{
  "num_hidden_layers": 12,
  "hidden_size": 160,
  "num_attention_heads": 5,
  "num_key_value_heads": 5,
  "head_dim": 32,
  "intermediate_size": 640,
  "vocab_size": 4096,
  "hidden_act": "gelu",
  "norm": "layernorm",
  "norm_place": "pre",
  "norm_eps": 1e-05,
  "positions": "learned",
  "qk_norm": true,
  "attn_scale": 0.177,
  "bias": "none",
  "tie_word_embeddings": true,
  "parallel_block": false,
  "extras": ["capped logits"],
  "init": "normal",
  "init_std_qkv": 0.0381,
  "init_std_o": 0.0,
  "init_std_up": 0.0381,
  "init_std_down": 0.0,
  "optimizer": "adamw",
  "learning_rate": 0.00352,
  "lr_mult_o": 1.18,
  "beta1": 0.9,
  "beta2": 0.99,
  "lr_head": 0.0107,
  "warmup_steps": 328,
  "schedule": "wsd",
  "decay_fraction": 0.75,
  "decay_shape": "linear",
  "final_lr_fraction": 0.0,
  "batch_tokens": 32768,
  "max_seq_len": 512,
  "doc_mask": true,
  "train_tokens": 174500000,
  "max_steps": 5326,
  "dataset": "wikipedia_en"
}
Each number is 200 + 20 x the weight over the matrix's rms, rounded and kept within 0 to 999. Layers, rows and columns count from 0.

# k: layer 3 attention key, 160x160, rms 0.126, rows 43-52, columns 0-159
# q: layer 3 attention query, 160x160, rms 0.125, rows 44-53, columns 0-159
k43,219,189,219,225,195,208,222,197,206,216,154,145,199,184,189,186,187,194,223,197,229,256,171,197,186,186,159,186,218,217,245,187,200,224,216,230,196,174,155,189,216,144,158,224,215,236,185,139,163,177,186,261,230,191,244,186,173,209,152,215,221,214,177,242,184,216,211,207,224,211,151,216,193,216,246,170,199,190,182,164,179,205,162,195,235,252,191,198,211,249,205,189,193,219,230,210,198,241,164,212,182,193,210,189,219,157,243,211,181,205,195,174,222,205,196,219,195,163,188,244,192,216,213,203,157,253,179,171,191,193,207,251,150,230,193,220,191,135,172,198,175,185,184,206,184,201,221,231,254,252,180,233,164,206,174,197,251,182,171,169
q44,197,202,209,180,218,191,193,219,203,218,210,193,212,211,184,205,173,187,146,210,216,198,171,217,201,190,231,179,176,191,209,188,168,224,152,243,227,205,236,218,224,214,208,206,182,195,227,214,230,211,194,206,182,186,211,182,231,166,181,204,156,216,211,216,185,207,225,207,215,174,185,214,219,259,193,188,231,217,209,206,180,190,196,176,224,166,188,202,166,205,190,229,220,207,162,206,160,215,165,201,168,179,189,248,199,172,191,208,199,226,191,204,184,184,168,212,192,243,217,214,185,185,208,202,207,225,209,205,184,162,185,200,201,212,164,191,183,168,214,207,196,180,206,202,197,207,210,278,202,189,196,195,200,192,247,200,205,218,195,206
k44,219,212,201,264,150,212,218,182,183,184,234,218,186,196,212,148,192,193,207,218,173,200,199,208,217,197,189,163,207,184,212,232,215,170,229,163,192,200,186,204,179,211,181,175,196,171,186,222,179,179,238,162,222,183,181,188,184,207,216,197,234,183,189,211,207,151,240,206,202,208,201,189,181,210,212,220,196,217,200,182,211,189,178,194,203,216,219,206,216,197,212,185,195,206,214,208,231,162,217,206,223,171,208,197,201,191,194,212,215,157,205,235,190,205,197,194,212,221,206,195,204,214,216,187,205,213,189,194,194,195,214,171,194,213,199,201,203,218,187,210,238,218,201,171,161,204,196,199,198,259,183,192,213,211,184,177,240,206,194,179
q45,216,218,193,231,209,200,185,176,199,209,179,175,145,226,172,183,190,201,234,171,186,223,175,217,186,155,189,234,206,182,181,211,176,236,219,193,191,177,245,184,211,207,162,200,143,213,171,198,201,222,202,214,195,185,208,200,217,192,206,181,181,238,188,196,170,204,173,192,248,238,205,192,175,202,203,180,220,206,221,207,197,211,216,188,188,243,221,233,246,245,201,212,178,215,190,210,204,233,198,207,174,226,221,191,205,191,288,187,233,191,225,205,230,206,199,238,223,165,206,212,203,201,211,221,215,260,166,188,180,179,218,205,196,186,170,189,178,208,220,222,177,175,182,200,187,184,208,219,198,190,169,205,184,176,221,192,171,173,219,190
k45,194,206,212,211,247,182,221,200,192,215,198,181,217,192,210,220,163,185,210,226,240,237,189,145,206,202,171,175,173,221,230,202,213,199,215,226,170,159,140,190,210,177,155,206,183,198,185,139,205,193,226,187,238,227,268,134,180,188,114,219,216,193,197,233,202,194,215,193,197,216,172,178,199,207,247,141,207,209,187,179,186,194,214,237,211,198,190,182,217,266,190,201,206,244,171,177,190,198,121,171,190,220,243,198,224,204,245,231,168,210,233,226,212,195,197,204,188,174,202,206,173,209,181,204,153,220,177,214,237,192,172,236,175,203,190,220,188,160,203,239,186,189,219,198,217,223,194,211,223,221,193,221,194,241,153,215,228,195,188,175
q46,198,215,198,183,205,180,216,223,182,220,242,205,226,207,190,199,193,196,186,224,192,189,245,203,217,235,215,183,166,196,217,168,198,198,166,222,203,198,202,208,224,200,216,190,194,169,222,194,198,214,196,192,175,180,183,200,206,181,203,194,193,193,218,196,203,167,235,216,202,205,183,233,178,222,221,204,208,204,147,223,211,195,204,178,202,191,178,206,158,194,201,205,198,207,178,167,181,164,194,207,195,178,220,209,223,205,143,205,213,238,200,188,179,165,188,187,173,243,208,198,188,205,181,170,175,187,200,173,203,187,199,227,207,231,185,204,205,196,199,196,199,220,209,205,213,198,196,217,206,192,211,174,231,194,227,191,248,212,197,212
k46,200,236,189,202,198,210,211,197,181,164,239,236,182,174,190,188,209,204,152,189,143,173,216,212,174,181,231,174,229,188,163,231,209,182,206,184,179,196,241,230,167,224,234,181,183,180,199,214,182,198,205,180,189,155,159,210,189,202,228,199,229,172,208,206,222,171,207,199,191,184,189,206,179,203,177,260,204,222,205,172,175,199,155,209,176,210,237,241,194,163,217,199,199,172,228,192,244,208,238,231,218,150,157,225,212,188,158,188,214,155,174,233,178,217,166,189,197,239,217,214,232,239,179,197,224,177,204,217,193,212,231,171,206,199,211,210,237,240,187,198,227,216,162,220,192,186,196,189,237,219,195,174,215,221,184,205,220,218,234,187
q47,184,194,249,171,224,175,168,247,215,176,222,219,234,150,217,172,196,188,179,238,195,170,197,164,248,237,213,201,164,206,195,220,230,183,197,223,200,196,208,201,193,229,224,182,228,177,175,207,179,189,221,154,184,200,220,209,210,180,234,240,180,176,199,173,235,212,211,196,180,156,193,171,209,212,221,199,177,215,167,225,217,179,224,187,212,180,208,203,194,196,186,219,203,180,189,189,211,184,195,189,226,221,190,220,178,203,176,214,190,228,203,235,163,209,232,155,192,186,237,199,230,168,203,185,181,153,234,183,207,229,189,159,175,189,190,252,237,213,156,217,241,220,234,152,171,230,225,182,209,210,207,197,233,205,208,190,194,191,198,182
k47,167,204,204,195,177,205,193,222,199,204,217,221,205,209,196,215,228,192,192,178,167,176,199,244,182,207,223,192,214,196,196,205,209,198,200,186,203,235,223,241,179,211,225,225,206,190,218,224,213,220,209,206,181,191,169,221,206,188,238,175,196,187,195,180,158,184,199,205,189,180,232,221,217,197,170,254,172,201,201,220,186,184,206,186,178,221,197,184,214,161,207,188,170,183,216,193,192,194,233,195,216,203,169,217,191,208,184,165,226,197,180,192,177,208,197,193,214,243,200,168,219,186,205,227,220,175,209,221,189,196,212,195,238,192,221,201,196,223,189,183,195,176,184,195,178,192,204,177,164,198,200,193,215,200,209,206,179,209,192,227
q48,170,252,212,232,205,232,231,191,152,198,195,182,185,258,207,159,179,172,214,204,164,218,169,186,153,197,215,213,177,191,194,224,191,253,234,197,172,159,208,191,188,217,153,203,164,209,207,170,177,212,209,205,245,168,215,159,236,196,190,145,180,216,203,213,183,203,200,228,266,221,160,193,200,221,207,224,177,245,264,208,172,219,216,226,203,235,210,226,256,227,169,199,145,215,199,168,191,203,180,192,178,207,221,191,253,207,285,189,240,187,221,236,166,199,158,250,187,193,200,220,172,230,175,200,209,281,180,170,173,167,221,209,187,209,174,199,180,189,183,262,199,212,200,182,172,203,185,194,211,225,187,189,201,193,215,219,202,203,273,168
k48,200,219,239,231,207,189,255,195,170,185,185,159,193,165,202,195,179,217,194,228,210,237,158,172,145,174,176,199,187,224,235,183,234,191,199,218,160,158,136,187,205,144,190,218,170,178,202,142,183,220,214,202,250,188,244,191,171,240,154,206,215,190,172,252,233,143,200,199,218,224,117,212,160,212,226,199,218,212,167,135,177,177,162,220,196,217,180,207,194,245,217,188,178,225,211,173,242,230,172,211,205,206,215,206,253,171,201,191,178,210,215,206,227,180,197,229,191,207,209,213,179,223,189,187,148,285,178,196,240,260,214,253,185,220,192,222,210,141,189,211,144,199,188,220,223,209,175,204,252,252,224,230,197,211,152,211,280,194,175,180
q49,209,176,158,192,162,247,202,152,209,216,181,211,148,208,192,228,241,249,193,152,200,204,205,249,162,171,197,179,245,214,204,176,189,200,185,204,220,208,205,226,180,177,194,228,221,199,206,172,209,214,209,222,200,199,177,202,178,210,175,187,209,207,199,197,180,197,221,178,205,212,223,238,205,214,185,217,216,194,207,168,189,230,215,221,184,211,164,210,211,205,212,186,179,219,205,217,179,196,226,205,210,188,211,180,203,183,204,183,179,200,221,185,207,270,170,186,215,178,144,193,156,225,210,217,202,184,176,216,222,205,208,198,237,208,227,157,192,227,255,170,189,154,211,233,225,178,156,204,188,189,171,177,182,213,173,160,177,215,197,225
k49,208,198,199,209,197,188,181,190,215,181,184,185,207,192,199,177,189,198,214,221,231,213,182,168,233,216,187,197,204,211,216,213,207,169,209,182,215,178,183,150,209,211,172,189,187,204,172,190,188,203,212,166,210,220,212,193,200,248,207,215,208,203,179,207,235,192,202,169,219,189,170,177,225,207,211,191,237,189,191,229,219,197,211,182,185,194,216,191,211,210,183,208,208,193,191,214,198,162,175,216,219,215,237,181,206,212,217,261,189,192,221,222,190,212,212,192,188,146,202,226,152,209,203,176,213,206,212,173,216,184,208,194,177,193,187,227,215,195,207,222,221,244,227,210,192,208,220,201,204,197,214,187,218,203,221,179,197,176,204,175
q50,245,190,192,249,191,217,202,174,230,194,179,187,181,206,218,156,191,190,254,180,176,183,193,163,178,190,195,234,193,212,175,202,233,213,216,211,196,202,214,158,193,192,153,201,198,221,167,177,210,196,188,203,194,219,183,213,247,216,185,167,213,227,209,200,179,234,147,178,215,231,212,185,169,166,211,208,212,206,239,216,194,193,200,198,215,232,213,192,235,168,181,264,170,206,171,202,241,206,179,199,189,255,268,142,180,205,307,184,233,175,261,232,227,200,216,193,197,180,180,222,195,186,189,216,231,262,199,205,152,211,180,235,212,165,159,153,192,197,212,216,194,195,202,186,174,198,205,173,194,198,203,196,169,182,189,191,181,195,261,190
k50,215,245,198,235,221,190,163,208,205,183,222,183,203,189,218,183,209,214,207,230,220,214,171,172,191,182,237,169,190,194,212,216,187,212,188,211,212,181,173,207,221,211,189,202,220,201,164,155,189,182,233,169,219,214,248,173,186,213,205,234,167,199,185,192,230,168,200,190,197,177,183,198,203,243,215,205,219,198,155,216,204,223,198,213,192,184,177,211,218,231,192,178,213,201,171,165,187,183,160,181,208,228,214,217,184,170,222,268,200,206,167,217,190,203,174,200,199,185,206,222,160,212,212,196,165,222,206,166,218,202,215,233,174,192,180,243,224,175,214,233,186,185,203,200,184,201,218,223,238,212,203,216,205,202,188,202,232,171,167,137
q51,219,203,182,215,200,223,200,187,192,212,193,207,164,230,197,213,185,198,202,158,197,207,178,240,183,179,203,216,231,206,189,194,179,224,192,209,206,193,223,208,223,199,176,210,172,240,215,202,207,193,206,232,185,185,177,181,210,186,178,169,210,237,217,216,159,197,198,204,198,222,225,212,181,197,179,200,199,193,225,167,179,218,198,230,191,214,189,207,211,222,206,216,208,218,185,208,201,229,209,194,191,187,209,183,181,197,239,157,208,195,204,195,205,212,180,225,223,184,171,207,172,219,195,243,216,238,172,193,172,191,212,195,246,169,204,156,168,206,247,192,184,172,173,218,211,174,175,216,190,195,165,186,185,198,202,189,186,203,201,212
k51,231,217,198,202,205,209,204,181,215,200,208,184,201,195,213,184,184,193,211,259,236,236,180,166,208,199,182,172,187,203,209,228,211,177,214,201,190,160,186,166,223,192,161,179,184,211,163,173,188,205,225,163,243,222,237,178,200,222,171,224,216,194,179,212,233,194,207,182,214,186,157,158,191,205,224,168,229,198,174,219,232,200,212,204,191,196,223,187,209,227,196,214,202,207,178,207,207,187,156,195,206,227,244,179,212,173,218,241,202,189,223,232,207,188,209,181,172,183,208,211,168,232,186,165,177,195,185,188,243,191,189,199,164,217,186,211,200,183,210,218,238,233,242,182,222,219,211,201,224,206,206,230,208,196,189,178,209,189,211,167
q52,208,198,183,229,156,216,205,174,196,219,200,210,147,191,174,223,213,187,199,144,202,199,189,231,200,132,204,187,218,189,200,211,197,214,195,205,193,208,215,229,187,188,210,191,194,236,205,204,223,193,187,203,182,175,194,181,180,183,193,175,189,228,224,199,174,200,176,188,201,243,203,186,178,198,198,201,185,217,216,203,165,193,205,222,217,238,188,206,210,206,200,225,208,226,187,195,211,241,183,195,192,205,233,207,185,196,246,214,195,198,239,210,208,231,171,199,202,190,177,242,206,201,196,224,255,219,173,224,179,191,186,184,223,174,190,168,181,192,218,202,193,192,192,211,177,184,206,230,206,194,147,191,193,207,184,181,196,217,240,203
k52,209,227,198,222,204,200,201,190,208,179,225,193,191,217,233,180,188,199,207,237,211,204,191,159,207,191,207,181,183,209,201,207,220,155,217,184,195,158,180,165,214,215,179,195,195,187,179,182,180,186,225,161,234,239,210,188,203,226,204,215,214,191,186,211,227,158,193,188,196,202,159,174,198,205,214,194,228,204,180,207,219,195,194,194,202,153,222,211,222,218,198,195,188,199,172,177,204,181,174,193,204,203,234,203,201,204,201,265,195,190,204,237,191,187,199,214,193,185,232,217,172,194,197,183,172,244,207,196,225,180,208,205,178,201,193,220,221,217,219,214,219,211,227,188,193,204,211,199,224,188,219,199,219,215,196,201,224,194,214,168
q53,195,169,216,151,220,206,180,222,217,226,154,184,179,190,227,162,203,204,192,234,240,196,172,184,189,222,203,176,187,210,221,182,206,190,200,248,236,213,209,178,184,178,211,238,211,166,155,154,177,186,247,211,236,253,222,199,220,202,166,231,164,152,190,204,212,266,235,157,191,153,209,225,203,200,235,198,229,208,201,217,233,223,235,184,203,160,192,205,208,190,167,214,153,170,190,205,160,197,176,175,241,254,193,193,237,193,223,217,181,221,212,184,214,207,210,154,179,173,224,165,234,216,186,188,150,175,199,224,204,216,207,210,196,224,149,192,207,187,184,206,220,149,237,197,207,241,175,184,191,199,224,211,211,232,216,189,167,207,194,208